From a checkpoint of a small transformer trained on Wikipedia.
Size: 16 layers, width 384, 6 heads of 64, MLP 1024 SwiGLU, vocabulary 2255, 30.1M parameters.
Architecture: no biases in attention or MLP, untied embeddings.
Training: a variant of SOAP for these matrices, 1115M tokens, 4254 steps.
Each number is 128 + 32 x the weight over its row's rms, rounded and kept within 0 to 255. Layers, rows and columns count from 0. Numbers have three digits each. The size before them is the row's rms in percent of the matrix's.

# gate: layer 6 MLP gate, 1024x384, rms 0.173, rows 779-796, columns 96-143
# up: layer 6 MLP up, 1024x384, rms 0.176, rows 779-795, columns 96-143
# down: layer 6 MLP down (transposed), 1024x384, rms 0.159, rows 779-795, columns 96-143
gate779 099:166109200126105141087077131109103119127177150163121162120115113118135164137163106104135159147091165071126172119090143146168174141130215089111183
up779 098:137121098111148143123085143150130143125143156148116136077102102186081164157084075087131104145146118121093082169111079098111119083156115164160079
down779 095:169167070103145159149149190154081105099152125089142136101185137125078136097128064164135073173138125125179163123161104182123091185163129134143145
gate780 103:132159149152164154100135112127130080216122128130146149086151096143096150094128173096142139128158136170137145159165116181137160060071146105133112
up780 093:117145123219076134103163163113111123113146156100120146123168160116188096101087152155094181132152162127160133150081099124066123146091132138155143
down780 100:109138110110160092147133103115117123117106126137165195053164156097097097082133152066177087128109139122118092125142187077101165129109088116142133
gate781 099:137137101170127173140106167134112136122131133126131162090136113117158090130111155155091136120106207138101136116155154174164173118152083114120212
up781 097:141153094107136143096142121114101118117154118107092160127113140130111167153115125172075099104145112114131100145132129079107167149133095142108124
down781 098:070164112177166117139153086108093061147126056104105065158112109156130189126128139165127091183157100052147093169174115090108134136184158124113127
gate782 096:063120071085059162184142099138131136140104093084140116052146126104070133155111138133204167093108086152166150066136128075100157101118118180129129
up782 099:147144144145154127229147110146076129099091120147182159151159099116139073117157142118124143088124107104142100106140128164113093050125101151130178
down782 092:123123114142110169103113185143090130114152149125099075119091161158076155096095122139175141075138133089145145076132180232130123135096116077161120
gate783 096:140095138156068097127135102108131145091166138154125090099117140114122155127099145154167134183106151079162164097110173095055110166123170130130073
up783 096:169180119122148133165137113097128076167148156189100163133117142106162089074181173182081066111178144084162089096129158086112134162139115117112145
down783 100:099111115097130158084128136134147054147118110122118095177112098225111153166109109110161104109095061115075134171139091097165104111088098149139121
gate784 098:120120141121179063158099099090223047155086098139132173140130074139163167143076124156097121146100125101153063155119107132138152140132153138109135
up784 099:121173114080105185121114198168131163174153122081096074159121134102139097163126116142063077157134083094109127168063142140125151123155103176107093
down784 095:121120138139151122138114121079078123072147149117140119139133102185115143096142161077153169144101100157160143078127176133118144058145140138141106
gate785 100:076140120133122167149100128077098146174164103114144092138099118136130129172108087163112164146109062145189121091117145157124140111116214140102094
up785 092:157070100171131125175129148160098163133129115115123098114162085139134101073092153084149166115150190142072147102122130065111103056068104165108178
down785 090:250075132165106161137131158145100115180189091094092149062178119126143187150138043142132169157145124157153090142083136161165122081150133111084116
gate786 099:083065152152084188151126148217094123111127145082141096178144127199129099153132147094088103118154161126119090132132136072155109146119135186160124
up786 097:162139109081159161130126132105115088120146076115139111164081103098103099104198177202141173097121113194106048142167128089141099106108078131136141
down786 097:128156119112169119146178072099104073129106169133150082169141184107167115133134113134133188177151066123151168113140136121118134160145179161079036
gate787 096:060083125118121112155172097176149092107132106121111143090141185148102175109094062092103095139149132150151116184179136103100085132157116146185162
up787 100:124129135143115103100202102135182125125116080147112148069158133112096145068107175106156123107078097124150128182181162142081095122109149164150133
down787 101:095157091170160179184137158121098089158146158160187099143094104059128161091101128093201196132158120120133179096125087161159153142120131094074131
gate788 103:107154108165157144109090195168170060083128119150096071150173084128194074120095149093122159111133122081103156079103074129216138125200157122105097
up788 108:195098148103124134123127083117092069112146153147138061093125139134169189197109130097123103196170103126140136138104133143174133128044136122046184
down788 089:165161129088103135131181126102097089174138121093144135197175115111163120151175110140183165168146088111151191133142140124174142169155127099111104
gate789 104:152156087100092157175154202134157092064121181108180090139123072151125133164133137087135121087150164138116158142130097135055112148118166134198161
up789 107:126151115131151154073141126040104217134113145110144135096168159198159135134114093158091133104138082101103165112043143109092116120124138117129139
down789 100:109147154126144094121148114149200107148121084076097147052169121124091107127164068107160000088125118149131118147143155063147121101132109099131121
gate790 100:149131144100112093083105125137110071103138151127195179166102169172132153123170231139136182081100038089154149097127124133181168141151165053162199
up790 103:097177137117142095142102145201117073180102121141120179145110107062070166142079113111105141116145109114116069171111120102115083154151141112180100
down790 102:084119137159068127163126136136143101151091134095120106130102155068167170084115122120142124127120160145080171133088167131098123084146127029138108
gate791 098:157171095085230075148154148126088107170160110113176162093124108108086113114097137118118108106091136119174112160148083126152109127126121149159169
up791 101:091131159153120164126148072118060138182124157087155106175114133158103120123188208085125147135114171114125123155090065136137135087078121101133104
down791 108:076108123107101115160138114145084127146099149089207113173088081105159151110192156075142153133098103104130134104126125111173112091135157156115076
gate792 100:111117148132127144143117071143075136096064169155148123130097142127158128111166126088117104154161127127111117089110166129146107131059123073118082
up792 095:176150089127157097068155107128111159056126151131107128164130089185134161143138116188169156078136123121106127153156126094196178126096077111184116
down792 099:141119086145124129143090136096129089152133114164118101138209180111148186142166111079084089110116141151079131076074137084106151118154168183118162
gate793 105:117157170117148107140111154108125082099127167154136139135103143154076094106134112134189062105178145086072081117177138104163162170110139100165126
up793 105:091138192144165119094160121136069080156127146094182209125106115172110159144096127137151138101137151155175123102174145096107166087126194117119103
down793 105:097136123147207185139113120148078080139107176084159108102142165128127117083123137131144179135085072117154141151117068159147128123117190115133134
gate794 097:070111128110154138161145144105139109141142163088092163169166115161096135159116177107120084094145118102112125156108119143145111075086116151192138
up794 096:178069096145155138047131077136116185065173107081151075129146146181119106137121150112128088130132130157140077076134123226118111156151101159136134
down794 100:115174136146087057062133158130097134114123203037113121161100168127168114169132143138103105147062156143157153079091163120166134200096112141141152
gate795 102:074135138087150181165131096160147130141130169155083136130096124117116058120136091125127083173119160087121169093070155122114112106142123089127127
up795 102:119180185089069080140133106160169133116110154070091147127121127180084135126095122076139150120143111127178157199103149135135140111120142127146163
down795 098:166131164086117186173163112121145192175109112174134153161094137114105124095103122116076146113180178141104083136148097141168150134144185075151093
gate796 097:096119183117116163125111140103118132113101100130096141150149115145130151181096155151159133150102086105136088141068098085143152138133135177093089